config = dict(
    head_dim=128,
    attn_scale=0.0884,
    bias='none',
    tie_embeddings=True,
    init_std_o=0.00458,
    init_std_down=0.00458,
    schedule='wsd',
)
Each number is 128 + 32 x the weight over the matrix's rms, rounded and kept within 0 to 255. Layers, rows and columns count from 0. Numbers have three digits each.

# layer 2 MLP up, 2048x512, rms 0.0793, rows 679-785, columns 384-447
097140123113119104138110113144171155191122142133138095119128057119190150110110117086136065109152133101091122145159054104133082143150134164101144117135156114204128132163106125193117095068111155
167142125119099096162114111159108135151119096173140089114100178141133120119107057146141112136099105161127097052126106142094153116116139117071125134139146140071117091131110144101125110154144131
110183117112132107180166087155117191120179075104142093163197081101106103219135119132073127133092146159124073106113167156183035088164082160095151120158124066100100144108122131161216149178156135
155062129154115108101155101157122130115119113068128097168133121072122076150119143110119074082159146181148096130110077155077132105108113124046115111067147067098150112148161157138107154139094098
142148150096132120097153152117102115149135171103096114144101124179122111123209122083179152147090076167112119173128129131082164128150141127113155084134065116124172062109130082122110110189142161
126135125094133137167126170102125143185136100193091066133137136062068137131124111135108160104143070121099123151073126137102125120162095139093131152092131070156140132144087166141102133103117140
113163132108130082114131095164095166166120149142138106107063145101130100126131091148212151099181104105084068180084080154143164115140187153132092179150132128122125066105166133112137147062051074
041101116123130112146127066130099145190088191157104114175074149152137116132121137074166154132180115141101096145142145192093149195088182111169113098106079121106191144091139090098095152077131104
110087126065124081099152091144159111130122120121067154115138111137117099120088098112090141123178144043117180099107117047156150207097118138105142062133101114082091157116086176088142107155081154
119106175075061120067148132099120112152125115089154107078162178136117139096157138120202183133149204159132123133184142125167092108118187152123143151097131163104137116135087078087169101172125095
189158204138153095090126119162097164106142154107136161144101149122102085118137132193123123097108116157189108127084097154125143117115117188113145141150141140131157087113145200120117116104104088
115165161152130116090108137079122150130165068107150086134137138071142107124081199180134153117132130064109155135123139092118179124136147116146107087102129181163064109214140093165161219161109117
056154107116147150116070115102131099186154103174129107097128113154160202172116146137108118069181121140140108148119160089083119102138108125126155159132081108210218119151075113161109131234147083
132163091138134089107114169119118148089112112109090151123111110132131107124107145120090215110158097083174092138185044133137086103126115082108179152074107163098157111126113091180096185169109109
102129151138137137127154136174159116133112127068092120106125146151070194110123086093114164160162107113092158068087106163145113096165169167145148143057159163132140068116148116095166140122074155
102131121080116164152148109145133085182195093103183153149167132102110127105159088069089057101140089122108079095107161150103086123078142134061135143151113175146072132132096144112175066155098066
125128105127145135171170108090130172156109193179165119026114145112102182115151102121175159072126133171119073125121130203105110117145114167098110111132119133163139119128136141147144183138121130
132117132144124163120133133153136104110155063061136106149162188125170160135105093112160063149065164147137166110163055170134154143129156146146158069076159112093181155137119165112132164088121099
077156101154145099133113095145141145143174137120079137110092142182112146129113145115095157120158095224118141119114163057121137127021137141101157137088105115080123106122074193157200125125147117
144170103085153137172093160172106119108175160130107160158146106082162140113116180099107102113114089128116121113107079132125091163149103155147182106165125139106080185098117128134128115123130171
073090103138114168078135100103162077120128115123124122174153095190156095147159101128167125131084160129179134123149071156137173149105158105157058140140119179125108116107068177122125150178108119
167021117083170193132143113165095104131066095125113115070133151105163081114128174103034131151179152111087146148156132130142176074133134124136100126153156225152087130158129107126107121147149102
130085132088122077128149067128133122179153121128127051137088099117103163156152071150114116187146116062134133125109084168164110144102147152128088101139146031135125130141159167167135173117122128
138093083104177101117164159083151152157151153175117107088156118081084171154166177107117192150151099076057074094123146101098085153095089179121155069122162116153160149161129157141123145126110184
139142120152126158147097098143100109095163134107170135149118101143122119179116165171147100126118158129109133155129124232097157101106105134133163173132148215091152107084124145176120079120069114
127140066121126131083113133091056138164130106123144130138097053105099113155207155063120046131103173138139119066145183150103164104149116137099140084148108146083108158169134188126163120111143157
079150100128117124185105188086078131158181129147097064193148161145163158174087164111125099136157126147145143147182149149180138065117083105112206146103117099125193193057125111083137100139131142
089174140112135143034142122077104126109102121140114064127125054120129131098130216157107096080107159110124116167097127068128140113148095153102152129147076115156152117169168075164133031133135119
150144131199139108173137107177109184156157149145100099144156102137124162130100113134099200072133114147127063125203099138134141164109091178043128055084126109089112093080117176119147131121180113
107085093144155156134117108092119074146087178103165113167147109081153072160089068173193118132121131089155079146146191151096128144140109179106104117157150155119140138142131085111113113130143152
133083152087154122123039153088126146093131102105174127139108093134135126186144142130098213126116181134139131137150080114174167121176090115138094121124140130141151143111206106136202131102093151
143137127072121075166139064180151124074083092102128151127045114151162112132141149126111135099143050110121142142146120121080083187129161133187156081122141155155131123120087176095096082122133172
111120146100124126086118157127073122144120102163150039119113157092103158098171127134091102136157045077143153171128136140125117102126125129085140133182158157145097107092119164175143166122137153
193188064104162126116123121170144115120102077135086101074137062108089116187058122145100150109165170142119129171095141145155126075180155171137136108075107095136148147219164231205174126117122140
059076127124166127119107134146143093110116161153069172113158168141122159070146156106105161122114146120115149115124079131167131136132117128108077114148131125187098179164211130092154159107087177
090094132152126124128093144124101122140128097106182099115127099088101193067142139120141108081090153118184156131065111094139199098129115216134084108058080128132148138172136147136142111142126054
113148136165132120135106151175133121058101115132099089142137113173132126185133095081135069112134142133061122168104085132128068183145133128117163111160104156066088101128145159160116119155115103
089099053079056173131139149121128141132119108155150133153167169087122087173178155162120184102160170146164140121134129128160078119150121129176087114178080124160119113131115151160145123154144086
145152143153062090169132101084100154166134104068165143208137164086143159093135178125106126080131121153159125099169177100175117095098209113162152137129132089062155117182155144110189143147111221
124122121121099112086125058153138177155124204144101157102121089098111083176107114123115146134160168181124157141135125128107141116145139118125106136138134144149119191134078148140152125114093172
104126173133084143135160150118141137157089106147099107145115157051082104120124115080120161138164107134058095147145150135087153125130187135128149123123112145163132127141155092129158140153136076
091146104082070149112099106174102118107172147183065143177113117185160158139134149143198160113163139155135143087180095085128121176124148182131187097146093147118160081099124149130148139141121053
163097112115204114138129188158103136142130078100135047099179129119163157120098126164132099114174088104146080139123126159126129110139104143150100118128180099126149157124102133144135120139153084
097125125110140164134082155141102136112142122136135196138090102131104141150138126079112216197137159139093152171165110145200119100155150139105139101114106102107139130121109139142192114088099125
112086158086152120108176175117000104100135080088100200078109099100126158092144088113184119121147131126086123129165094111215125153155153117147144134122117157169133117101120055127066135126162149
106172115139157130141125176044118056155100101111118088143118108100166151095120082129121109130119153094141101126120142076021121146098118138134176102123114100157057124179184142105093099088124108
114066105136095166171148117142072149158134133149107131129119148148125145130109099102165154147069167153114117130081130184139134120143101097118141112170128104156118139081133183089177151129111109
121116122153084076146130136108128159102142109142107168124083111033146133107059140090163212116140130101065108182136183171104083186136137110176166143127144108122058071109147154125150196105193140
095145135122150107093106124137133148145076114126113118118104126072140126104147113038140179086123132118131097174160091132099092138115084088108141093146126144167110143182133150072104144110115134
143086158134114116100120113153081115143128188145126037134120162161114130132160138076141097142166176166164132123140115185149097157139151064136192134147132121119130119134158126071111122117190204
089098103133177118116082094120125108144118171104091100089134184193134111161147118067152070095097110104103133160113094151155145105122037088155128101084078120110152142127138130085109133113106088
082137127125127187128134110063126124157180130114105123132093192102113159084146111102131140117087110090085082147099153143098164131146158110118096147134158171076143111144155196208140140147127165
146103097113134025069125115099105110108104146105073110133119122132084185078150129173085126103143129177114114121131160096132147111154166169070128178129080075170087156127130104105173112187093155
139126129150149180080133098177114078152101138121105143136119101179178149087108131146141130121097140109092111126064083117140167114160141155133112137116126166192155166109136098167147129114160127
147100106129188128135133112151110145120162116110123080093194075086091134095131129130090108082107199091076158155133164077077172117120136147090157152161200150143057145179127128180111094104149146
124071135111110156104125095128186133114130123108136131142103135113132107070184119130118132149141169133130082172061130089124116090130125149088184151136069083120113093091127146106102175128119144
116098124144132106142152131240086127185101130165100135099124066076142158103131134080178120125115057146160114096113168179062112161147150044145156115131154136154163070069170164128092151140072117
086041099112180116179117131108104128124111112111190193115119152115150083123129171123156083109081077108119179151160175162201116095106188132068165064093142114114087105160140168144091126130153154
120133101093096145095136101199116098117153156084112179048101107158134133178105100114137179138109083062141157144139101157147098177129123145105104147122166128131117101124131129174104171121135048
116080163122110144112043138112154129155146135111112148149175172050117123143140157095100163129145098128117142161154106177143137140146125100109126144135106100194099130136132119094136106130159115
113079178120130123081106103128151100148141164071132120171086092212130142105194142133154111129090184093117113099121141110120120054093111144104188106137121087114176142143132146113108145104113086
111150097104222138053104157066160167153191140089154171139132119108179134247090130171114126128142112165130147117141067134113069149147096177071150112090126149164157107111152129120164211080122128
163076101075087134087110181207120128137123154213116126162125102073139152123143131101079174122164146140136155129097136127146094106160168122145203124126078129135134114105102107118131122134180157
162190169140133200113140153126166110129128171080058062115140102132154129175083149116094158199169156133151176078019085144133157135126128125099132177171163170135076110129136196149139102087156161
174147138122095143110163133098138168073166106126119175134075126162078139105154117155121115122137160097113174157103050093075165163138133139121173150206086070136091150164102114154075101166135137
091153107119103141169157116082145105124113141115095088101110140170155151151163124115180099189138084138163091106092114138078095120059150088130150132110090181152133141144101071091138142107039152
097120152140163155121086066132160162126180144131153118129190123092084168150137166050131095138151135142169111115147103122132137189122108067167127126139122128126081143186135146119126134113144132
078167181138046066155102135179195146255167090121173119068123146173129067105124091148202169061110138103120117137241179102205131091186142065147171135045142093166194139040100136184148134131030106
144187135108104114069130133157159124115099113096095125113114095111166136113149118181141118093161174147184139160126069147169148056099131134121175130111099103116184139097151143094123172086109140
144165129070145134149132181134134110101134164112191127180137125126051128072083112156111119111124129110079174133141122058112173148158131159136138110147069111111197163141147146216127127154106127
138162109129159125142106115107125145140110125150133122127081098132075148139068121022185103147144163155154128146153138095088097149067047145173148117135154117148139103107169175187150154054109108
161114115165149152094096142185119121122182164145103165118178098134115106138127095086178145143141160057165135141158091172090118138099104044127173149127170068112136130139080120101169136136164115
129104080099155151107184104159173124150163114106131117203126096129073147134124120198099147145107087103160163138155163103109144165143100188111098130137124121081118105127129128111110093109100140
104085150119118111138134156111133149137141100125132123175132142180151125089141206132148093114123142156114047148074079123134165142121183124072167152069137158175156077123108092139128099179112119
123087148132077155139121130143161173048151112118140140127157139194109133128136161135170103096143178190177076076094163109164095087132156143088059089134142130118183123076088070188149132068118119
193137121090150153113216118056077101099097140120056186153101124147065103135097161137096192119038140103139131102153122151121122112123110152107159146156175161093107127172145103090143095169140147
056142141146048182094141067145128138137153118080102119120151122197103123099109188096127135102080110102152168167131145147095125107149151154088184113147109142157142115134102148143158186107153134
211125072104133115086122144135107146084103136092122147138112100102123144140098141140119108121095114163141172076143166154121120110165153084146090102158151111120138074143137085122179111147102112
180142155145109107128148127130157148139186129178092107130113124107131107159117119182124147146108111133118160103139122106092075158115137141119150171080104175085111114149134110100150136158148109
120128138200110117098164129145142138114136094112198112145155076108155098098126102130091127114088157093065165122119154136129180116127069175098119140084092089080147141168063129115138067151135141
158112124132099115147091181118124099160183110122126079093107158151136096138097082132118157148130122131131118191159151164073097135172178111099130147146108146109125156177105116132104165152163157
111149086105171198149127139102103173083114119107141122076128143134134103079119139088144122116139159206082072087152148135110096121159141152185138073145112101120106096186159085129078098133100145
116113170122127153175153139147119161141152092100111137109109071133109118129149107119085091131149125078209146239187105171129176161122194105185114099093134178107127140102154134168102171073168130
102093148139126124138197115150097172106145125089141129185125111124156152094101135205154119092125171105101128096151130139153098156091182136142144074082101127136175071126075168125152145100192111
168145149187110158112115036103150105047079045121150056107104159118060102114086126106092183136113120123193107161103142181107154088117112168144120059109107151179177167107148069184192131102098103
124117129116092133161122133077145117111167094174206125137112145156096094187123054113142149141138113135143123128100053127149106119120147119125119082144142102188092158133157150098134202141124114
171141142083098129100114085080172143097066086126130112087144142158142130168126073144126178146167143120131123189101091132133155163137100131190131128051112117174076158193162142107080110107129113
113141123137108119090124093109129081103114120125120119128132111149127153126128145130129074103133086150132150128115074110109178083088142117130139156193171096113055172091124132166105114138143160
119132188084132151142123063133090164153174192111111206064177140093161091159111159127124108109158132076203096128210149110157141193150149138077100143106135125156131190097146170106173139083128139
073179097185101106071105051224135153067066121131099182139156186115116155107131141124117127106173120121128165146183075094116145120138149108118192148116106139139168079115090105126096168189096166
119149088120153148151199051096202125201093155093135112141139176100064151116074077080104082097112130146056045178153118179136120105136162137134179142141151118113103119116075137161106117075098188
105184084120133117139114130146122116146096172153103151129058159114132211162138116130114150095169118134123119116094135141128136118098083092140180064169184144120167141180129112122170123117120116
110095115126083098118146159197109161150179146056081099141090132091117121108117087164092112146118162168107069136126110093085141102129113173109155110133154141091114128152075119146118120102124141
131114153123069129127059113153155148087157117156145108102108076122128127107128093122121169155098104174129152162073125132120135158088131116070178122163146122114139118118127140139088179181137110
097159144217176113083163101214120133151114116119093111131077177143136118091128147108136054107106161102176142169152177093145138087153167047099090103126172111101179092091090130148080071077158172
080115106113137118109180169173145145145084079102129128155070133116083102069090121115131158113111163097124143150138138149158140155161142113119065149098172054091125124114143139111130165136169150
167130103142115126098085135132132139156071088178062166098139125106111100107111135119164121106134186135128132105126194143052088101143147096155101130184146141144116108130082148129219149135098164
108132161182095081135096131101104132142144137149159125106108132138141112160162133131210200120091100150153149174104115171136128154164118134116127107170118133104136198159080141070105135110111125
057180107116108129091167123081099152114177109125159100145067112149111150131082138098154216126148104141099155150094145114082142106040160193135094182113171071097152119070104129102109103133112123
164044136156121148135172103120028066143136171119119139124085100139124168105116107125081115094136172161154163085103122179189139115096121136122172173137080154156040149112085107161147115081176092
172124088094147136145138101195120069139154183114130083098116083162136147108124111157186119091175056074127096109134167123143105093153150112166136068143148088135120141112069133168165136104079044
123096100103146083074119104150181161081120112137117123162157187139157160182063204074123171104104138132089143145162104084125138159066082109147155121098128104134106086189131064153158140141144174
075101094108065082131127105138158072183118095105175087094091124136120158180152112129197154109102124138159150032061112154184073160164115189154172136097130130160062104152178125156140117130176129
112119121078104192136096110110119196130137188192121166128127180162094153115124102150091155089126122116086135075132117182143182122113156115170146119121133135084143169105121102123128054147134145
066110115079172117098074076165131136141093091124139124093108144149109111169140164115158100074084173092120118125119136106097128117112124177098086112170105103153140116113164179106129102163131088
139116105096156172116117137101119175180130159146070112125095137097134113168129126169074172117106199146104130071111115092104164122111062065133143191099134155097168195146157132106119165135187140
151141121152172188144112101133094137154101103116172134116120159099106153134175102103144164096162137034174090096096090065105037122162103140139105126141128109179120150137118123128151118139086157
# layer 2 MLP down (transposed), 2048x512, rms 0.073, rows 679-785, columns 384-447
065079125107101136164148139102168163130167042087148096092156191098122140111116107058156120147143105094123088125110137106122124090163129111154098134166159138107103170142166113156148102109160104
076144115097111087130111187152153138168121140124146090131162047132150127109129160094127088142199114136102142156124156134148108150141130110135126071109120095189107137126139125114145121139097094
181186078214167165106114123139217174053202152135097104127167113089182134136152247113015131175140119075137179091127163142147114079140117127133137206146107175040110075111095092110075135154138144
089113098118112143124094099134109140091108139158132110104137101138151156106123133088128121089074167109125159135160144151123162160121091150190186108173084154167092161121086108088162130137117166
133075135071159098109116100173107061121089105133060042183141127096109166107103181119116127106143176085122187135128167151118146146111109151145093146072166120202098087155098103145156143135083094
109143176187105164124121141043192146086183152095175124124097126179128143112149156154135157139123155106122046130123155130134126149106100100134141103138119148113109099094206100114120092166096118
198137130083135155109107149109088091148094179115122110128102114130108157123092161171142141142112128085140179143129097196146147101204216124136076071133115078071148132110091164160236120129152107
166138120137119160090117149099157165039077162110135089081131056080104130124125178105059185154106144075104146142160131112141127101042128116133109136119162133130063097113128127138118120166081073
096112130080123104139105144197114119084146128197155152090152137120169143088141108118129106072191127149151134115094129125210138118175174045081190126102071150129120114145117107123129160094127195
160070153127167085133099151114102163110156144179177195172064173168066117175079153124134103118125141184141119183110172131127187104220142070128056145189104081114152088131131110109105130158119109
138129116127154130238123168111154211118081108071124128147144166145125135111094162126096115129135096119128102100084191110151151076101159143129124142181180106126114152073116129138129154088151064
120059114125156146085138149164125136186125213182073167083108107199135155126094075054129124121116119105136106104155154155167142116115104149128209136175101096105168123124174161137153051114152078
156160064183137128117142154126134139139117196054120158126140130097104134119159106066152139161114131138142126123148085147167134147128110092097126116125094103081109119081180150123117161070147156
145107150155124132128176120177147157154142132121162071165116105155091147146110080094142137123183149174106150127053129184182186170147168140110090080106188127171152100080153152080137155076186152
142139205196121090085094075090070138158175149142125131145134145071149131094144130171191106089082173127096164080148143157137177120125087133152142135093089098120084184142150108179149124170116170
145115127155143113180131174160104113081080083157097125116130198178177142145161115141114115122095182188069137189071103089143176085174101082163051199116133119079137086102123133123121102140124180
110109145088131141122162153162083119114135108083124129189089115115115161154183103119093095097139160160137172110065101093181146123069133186134123155122116162115157173151118154143125092114081132
149121144111109139109156124085086165120128154122130129086108132113106093157124132103096172159182106078133102121047183111075052148181107117109162184168164192141105104134129095145160145123157125
129103099101130187161146155124147102095146139160130104167164091076147121111181093108153105123134121040146152097206132137148145162195137097126143158191158181166087159152142106143147143108106119
185163117117143161119078176151140127102123097135082156110103162075116106097102171125116146107047115116074139076179119140131184135148116051128120112155112060086115161143137193140168062175160134
085191115118122127175095153138119119146155135153127154150083124140150162156100121161130093109149089137105059162105122166110136195144142137094184129133114071107118094144136122160105099088097135
095155136121189093095115120100151184150109149112064157111120109147130108174109135118141162084069146073187163157075196144106106143133105184101081173165199087112136118126168143142142089064100126
090144144133128164132122140137143146130118111153148142138088115173156105135109120134167152096149149159176119154163080110128141144175128154164094139103101170103173123114117104112118130094172100
111159156068071163188085152064082179150076117117145155197160104102183127157141111066153111086167109134150144118141111137111093134153151139138125169115121140129113095115134135184152139121084119
120133099095100106091139108149096146183124107160158066067099120125137127078145157164071130171114108092148121066153122149127061134143083118123159141183180109144093143150131096170090146153072150
118118088083167130139149145120117126113114119101130179098141089094080138138198130182080148110121086121111104144102084183088140151046195107096091111188085164204164122094116117126209136154159085
109134186091190146113168123175159119136095119111148167167124202123116102097116088106172185133143160088129107107078110118099093129200159172140070116107094114140112087199184136125081111126107100
098134066131094138179118111154135126182124125126130164114118207133075134198106092089132125184138139143118109076166156196081160107131163109164051090171155126122080147106069112087058166122150102
091115110083135121123117144089125062136107165110181142063096112096104151152171205125142089204150126137132144080070179144122094146145081113129154111194190144121109133188137076161125160100139126
132146118166149073164151139072138181184132084123121071105137164094132129070083151148126136108076167155107178170123089100169131154159164144117160148109077163075185174113160096148206150088063105
086168138170084138116130106133127139108166199127160181104180118146117085106158127110149157138194166098088092091144108090097130134160117108158087131119079102042172181172141071146130090175131124
078164135165178147098203117132127122154153108131116061069143090067087147120212087126143093149136138151117096188144128161106127158123132115130160101104163128142108115110152159116177030114152157
072093013128138146143212144149087141154181245087177103139092135115102173091154060147158186069142142192116161085074143116186186127151113095181072159077142134146093124130164077102215136086123151
114162086190111109179174094158114072143109175082180121130167141109148109142115131142159081177121147082090119146141113092138150135134184102120111157178115093149078063097153120052152159059063192
124125156151127125120136127141088118118119118155179099109158139088107141107115156196069128144104147157089147139126183177132133160138152121127145136110113065106115135166094085113135072127093144
160126101144168136131137173059150096160117139155168097118145154204107145155076157120133099135188107131115069103120089116115081162113151147140191117180154104123087097081167114102138179128094136
122088109110154177125062082182114169149096152140101140096114131065104091142229090104134136098093130099150117135090137118134126131128181124108113127053094152104182148119193113174162150174095117
127111156139181112140114110161168172137160145097104128132094107139132117106051112084075116142103093113085073128120091105156166134096151078098124163084183147071159148095150120065061089129095106
109129096122167140092129135138116134104116199174044087089126108159138111186107122106119129143144153123130128165124090113087131140170089118083089120128123123178139132170120127116067143123179066
115172189162124149157140081159103172126176130100090115123108128132134103114065124125132096114157126168158154171085132082090127111092190199179133181102073152117158145139100146154170146124140145
131137130053105122088124099104141125107136146132109104141108079152191112111155196195091152155104112075165154153105096150144124124114106131102135130094173123081154146135145116027128080131114151
158085173133137101141107185073123141201102113098164119107165139110130120133127119106072124131121140095142060161107083138132128090118139098142146156168161137136136189155163119141129123112091180
110150178086075117127125059147126095133132157166199156136103107148071085204200115127116202102106134185094134143120137123142135115121147134122067118161130156173101099158205130094057143151120171
143094172083156157175170136113183138157161091115174138119125105178126061138162121135068114155193193131081114133095187124131117073106079093170129150200087126123118109116188083097113107100048181
152135125137066094139092116134190134168076140141090109116144136142107130174133127118146097115148108169144117154035162134085123113157179109127068170121186122132148109113113184191169144120106147
136150061040124119119137069087094148176093087152068094116131135171161098180138140158073189097112141192180163119084110155143108169133132079139140137102129126114099082151132122084143116131068137
113173136163113126128113155140089108074096087109104098184178141087132158077099113097109149133181087100145116114228079136121098102096116143118093129124111085113102076173129151141117086128112168
120139135152163142089151118126133131152094172125136073095182134160127120134161116132118105120121099168112150141132099126139125103155125173138117141119121163095180145095142158132112059126094171
151111088135099090120138117109104112109153158114126136173164101200152100173062109197133130142118118110116109115114120137158108057109130158162092092088099131140142108141100124120181143095138131
074103174223114116065147128158125145148194120121089207103159139140128130138074083123082162112081133076143117164138105088117158113079011163055142119103126103133147130091117109124162177102131108
150126161107103127128128099095121116143161134180150154202143105183102171163101068149146156138184144148135142143102128126091112104158148149140135160112183175143120140099176071154097109132144117
118201050147084186163121137172129125122109137153117158139172029154112033144136167147120087162094096102114137147113119088127113165111120134168099136173111098120117129136125173039117085136140162
140135090165136149120177135194121151125167126140125120091102115134133144129112111158110114205104131135109137123126135099129117058187110099161121126161139122182221143090106153090141085181135077
151130122101170137111126110119120142168124092123146142136070103104181124096131111096117136114179098139101165123052106138115069150117131047080099085095078108110134113136124122120197162141149077
122165155087121125090151090089140150163104102125119135141092142110144109087140177123166109167199104084112121098105169162108137145134155084165130093095063148131133097134102095071156172135131151
104190138154146089181133124129121112138096108154128137049129131148130114136138162156142104082109113160111152122184094103129125165169133126153060122100157156110164117152152176160162121126120127
121157138132126120088092071100156150095169149127131125147163148063163124114127073119074148125130175195175144097118129084172108173130133158142119165102062082083122154071127132100212112164142124
168151113160111085099161104176190128162155163121136105130193175118088123127135131161119077128160161107154136122103081135136176170095124123163129084119138184122140135103126105106176129186129135
124114147223158107165071119140080097196082141129154149109146159161158122148140140093133120092141064120149117105085096125119096108096117106177089136178126126125121091164113150165079130146181122
139179069166135132111151104090116103136120128130158083087127126180149104089128118153135164113102189127175176128122145083111149079147155157120136124175171178045153132105105158124132093085112154
134163105183047174150111117140173098130076117123107114136116107140116118092082165170100157103133138143157111119070135110161132087148162136134149173125118127091117105180144131152080146075088128
127102110133162141116142110148083133094119051148094111079156099169076169129140045141162151149086146108185121139098170136144217108113088166181077199135126128138133117099142139148163074151132147
188135167150169135154150104115160141121116188113175149122152147132166157082106135119166124150106120121100122146138110182145140117081153081131112139139109170147116165145123138165126118132087166
114125101177091115138163148144125102139197132102118125130095127139084183101066110138048126107242130104083071178070101121147129136127115092149187098156144122151115148146057087158164080130066134
047119120087143128143170138127087154134138153155109124158091123101156155138085173115136165075078103109142143154100094179142141139118159166091153111099142155121135239125121086144098114131136125
153129152115122141146063149083162064186128134107121134115153124104069133122133155128140155124057130167112142101135135191143127096167114126134098116125119122124177072135085192068178134167152146
163139169138144127121091134139117121118071111117093069142064112110187142138156132161088120109147122180145164159112157090134186078128129166124141125108151151140140131143136144117114143163150161
174130156173125024160183155158146173146126170118190081112186098144156103149057171123106188081099210084103146097186159133160108087108102086103187134158164147097186098051170118208136132212103255
106123163093167167146150140136183052169098136103141133100144110089148073140136169146132162137169122095185111113207156101095157160130132075096105243183102130086053138104134157132093139148061069
134190137118155134121061140141144118175071102175115104121170164106230138120114143167115148118120085163134121131127102149155085103086062104079154107074211157102060112171110172094088172124169066
093145103065100097125149074113145184105108126198197121173164135129166091119136164131165120073137074171106123123112114120158146150159130117110101179106135160139097090148193123149081158105157129
096140132095132131152106157085121129114136094135135109142141148130101127123063113161103126115145091163046132136087137114141109083121143149132131160140123118126104128132142123152103145175118153
112144136113096101125201138071125208137186135184159144139119128093123101113111090108120142043131164102123174102140048154088164134106130168159161135091077123121121162099068141115120130070136087
126166095125061116136025134139132142141120127131176119083149097191110164148123085091144111135145163049130072144182106190096087156121117185120097103143135133052121137112135168133156096126146107
156169124108134109121119123136096093225158184076151084147082125149138143180156068137102136151087073156080176113159136120079172140146105124132151126095139138181058083181211202098104127173155145
131132136162118073095063127107111132096148118133117179150154124126144152110138174111195106178157071142143098166136114144158126146126131121144137137094136087079096114092110144154082174171125135
163123165115139080136099140125130132153099161186161132123141115073101097183102106189095125135148113156139146093093121123113076095114097116182083159085104128129119157118127145091125095176141127
146170176137111143151127105124081190129182092154125078109112144114124122143164089177129124129201119058134116126135116126177138095102127116163115085075115099157089112106119156119150159156126106
148194171133130120121145129082166146118181121089123133103155164091160189152163088140111132107180151149106149143111137104156157126105103060197140152140141106135171133098128135141169172082146140
174078173139123126114184161125092134106139087137142146173174113102147124095117129149113136171130103175186126101128097097138121127058127119053137121101103150099159084094192111105144096143163148
127154097150141099107100109165115168132123162137103139123154137165040080081125126129151193213099125101148114140116101169107140129100104173103157152064182113184113165106120177163205062136051169
097120128124132161097070081157153131122184125123144186165136154135141174078082104120163131074115150168138164124158118096080138133127153126106126157110153137075120056087174039075161147163127124
103096104072111098095113109113093123103114064125126145123160148127101118105157144166110156118122108133159178139127149081095131109125107168106139141140106153131121151151137107135145042129158122
105109101150133113106106146135160106115125164124127157120153128084118211156151143101122134165102139142165126079119100096111122123137073154152144182137171127102129171153166122143106185119149122
175111098156097133112187122185114096171143123127131137135148129167159075164142174146149125119144140116114082150150158100140096126069137185125142114149165180146175140165172125113124099160182116
135134202145089178155103124162143145164129154081169142129149183116124179137165154176116123120215137113156123169135224166150141133099092113129161149148153149185169117152149095094124142120071081
094177166154176145136170078156150068142138107106135109140145131118140106097103160127120102095120138115064123068109112131144122118157090149088095081141128178107137123113133123169165115131136123
137138095104125160179174158157127151152112103162123098123083105069077082139137147125131133151121170137068087099144119091175119149114101166127128171075118140090194096171138137102091126102135150
133145084192152124135115158168146141164119144131179127163082112140051200128174111139118141143120113179094117138091116107123158089089115064175220100147120141084118102157151089112086088134113106
132108131076160118140103134104131131151114185112158139149079115122111171078111122182141103164147104128151131126088101176136079111031132114070071156171149151144114084130137045105099046100137148
113079105147091084102158090108144145135123134235108124121139125109127123174157161093135123129122116163181142120116147119156134133092136097120069115138185103126165100195137109183113091168184160
167136099126178133089168174158182133135155125137128114116170118083112094074117130101195085167107117095143189121142173102095112086122114139114100118090120132127126095127146114121045129175155174
132060152129173075083123109144095131116132142117135114115070163081117140216107146121159127120117156115141141127035165147114083137116136085073091127129154090099176116116099143160124163119096159
157098092151103133114138111147099139103103143138097135102177133107157140144157106195090138135159142163140109124072167111099190109140118118156161148110134142149157085133085140136139150175141088
134110122138119098099128139124114107124171066104158149111103074112121120139152112126102105166131139097202139152153150106117088173120128181111132072157154069118082127139105082077097131106126174
146115137136171133088102128046158112174137194087124063107098142135177154099130107115080097160138084107111085132181136130112142129098103115155127103123127234104160092102132134143116126130146113
220177123143084143161142126151178114136068089133141131110074220094172109113115129180178125067106118159108109125122115125156104118163143192168120106096137144087089115159120179118141162196122153
125152158100109160107172153125102136119149073128158136086192150097085121109074149136071067120165107105093118128137156152092085084132127172162137140105128127126087163076115152176090127117161137
160091157161148137135080123142167153136075124173141092065148155160146127131151144114188110108146180070143115106102147128127161141182183128128155150128120156099092143177156165120129178185117116
156173140163155118077084185164132022108113124134167102178132199119158073141076113153130127099111072099118120116142101086083164096143137122139083117130165092113185119106113146115136134097112182
118152073155179128099168207162100126105108133131107122080142150168160186133092152110081124139145120147087165117125197091094144123154168199228078115129069143135154056091079077143214143111173146
161107133144145154110174135242064165111109133114138091117182074131109128207133170142123135109082071175076114141144190125165074189125171149061138113131098097141169130099133170195153101147150152
095163129124111157071089173143080096152105152173097122122133121157157139110166160145147137138167106161203111211116129108125161154134111113163099161143154089134172115110113122154134131140101099
123159167132067112121114180141126061112098152112123132151100058113183164118156089079145109168147116123100081174140138151113104127130152128047139110153150084171106088164160133090083152135111125
185185161116131116168129177124131129121193141083131168148134192115135140115137146167124157173158121119126090178167133101094126098095118134160172129179125228140102193074069116120132202141059163
141146121056135119124165118097139096092104105103101171172124066133103089134155155075166142159105149159127106149135121172168117151150105130128110170124147170151093133100143217122133151129088139
099069039098155144127085130059179096178086046096071148119137125159121115137167116114111134111096133147137082107165163095100093126128184094193186106125097096168075144174134096118148164161137106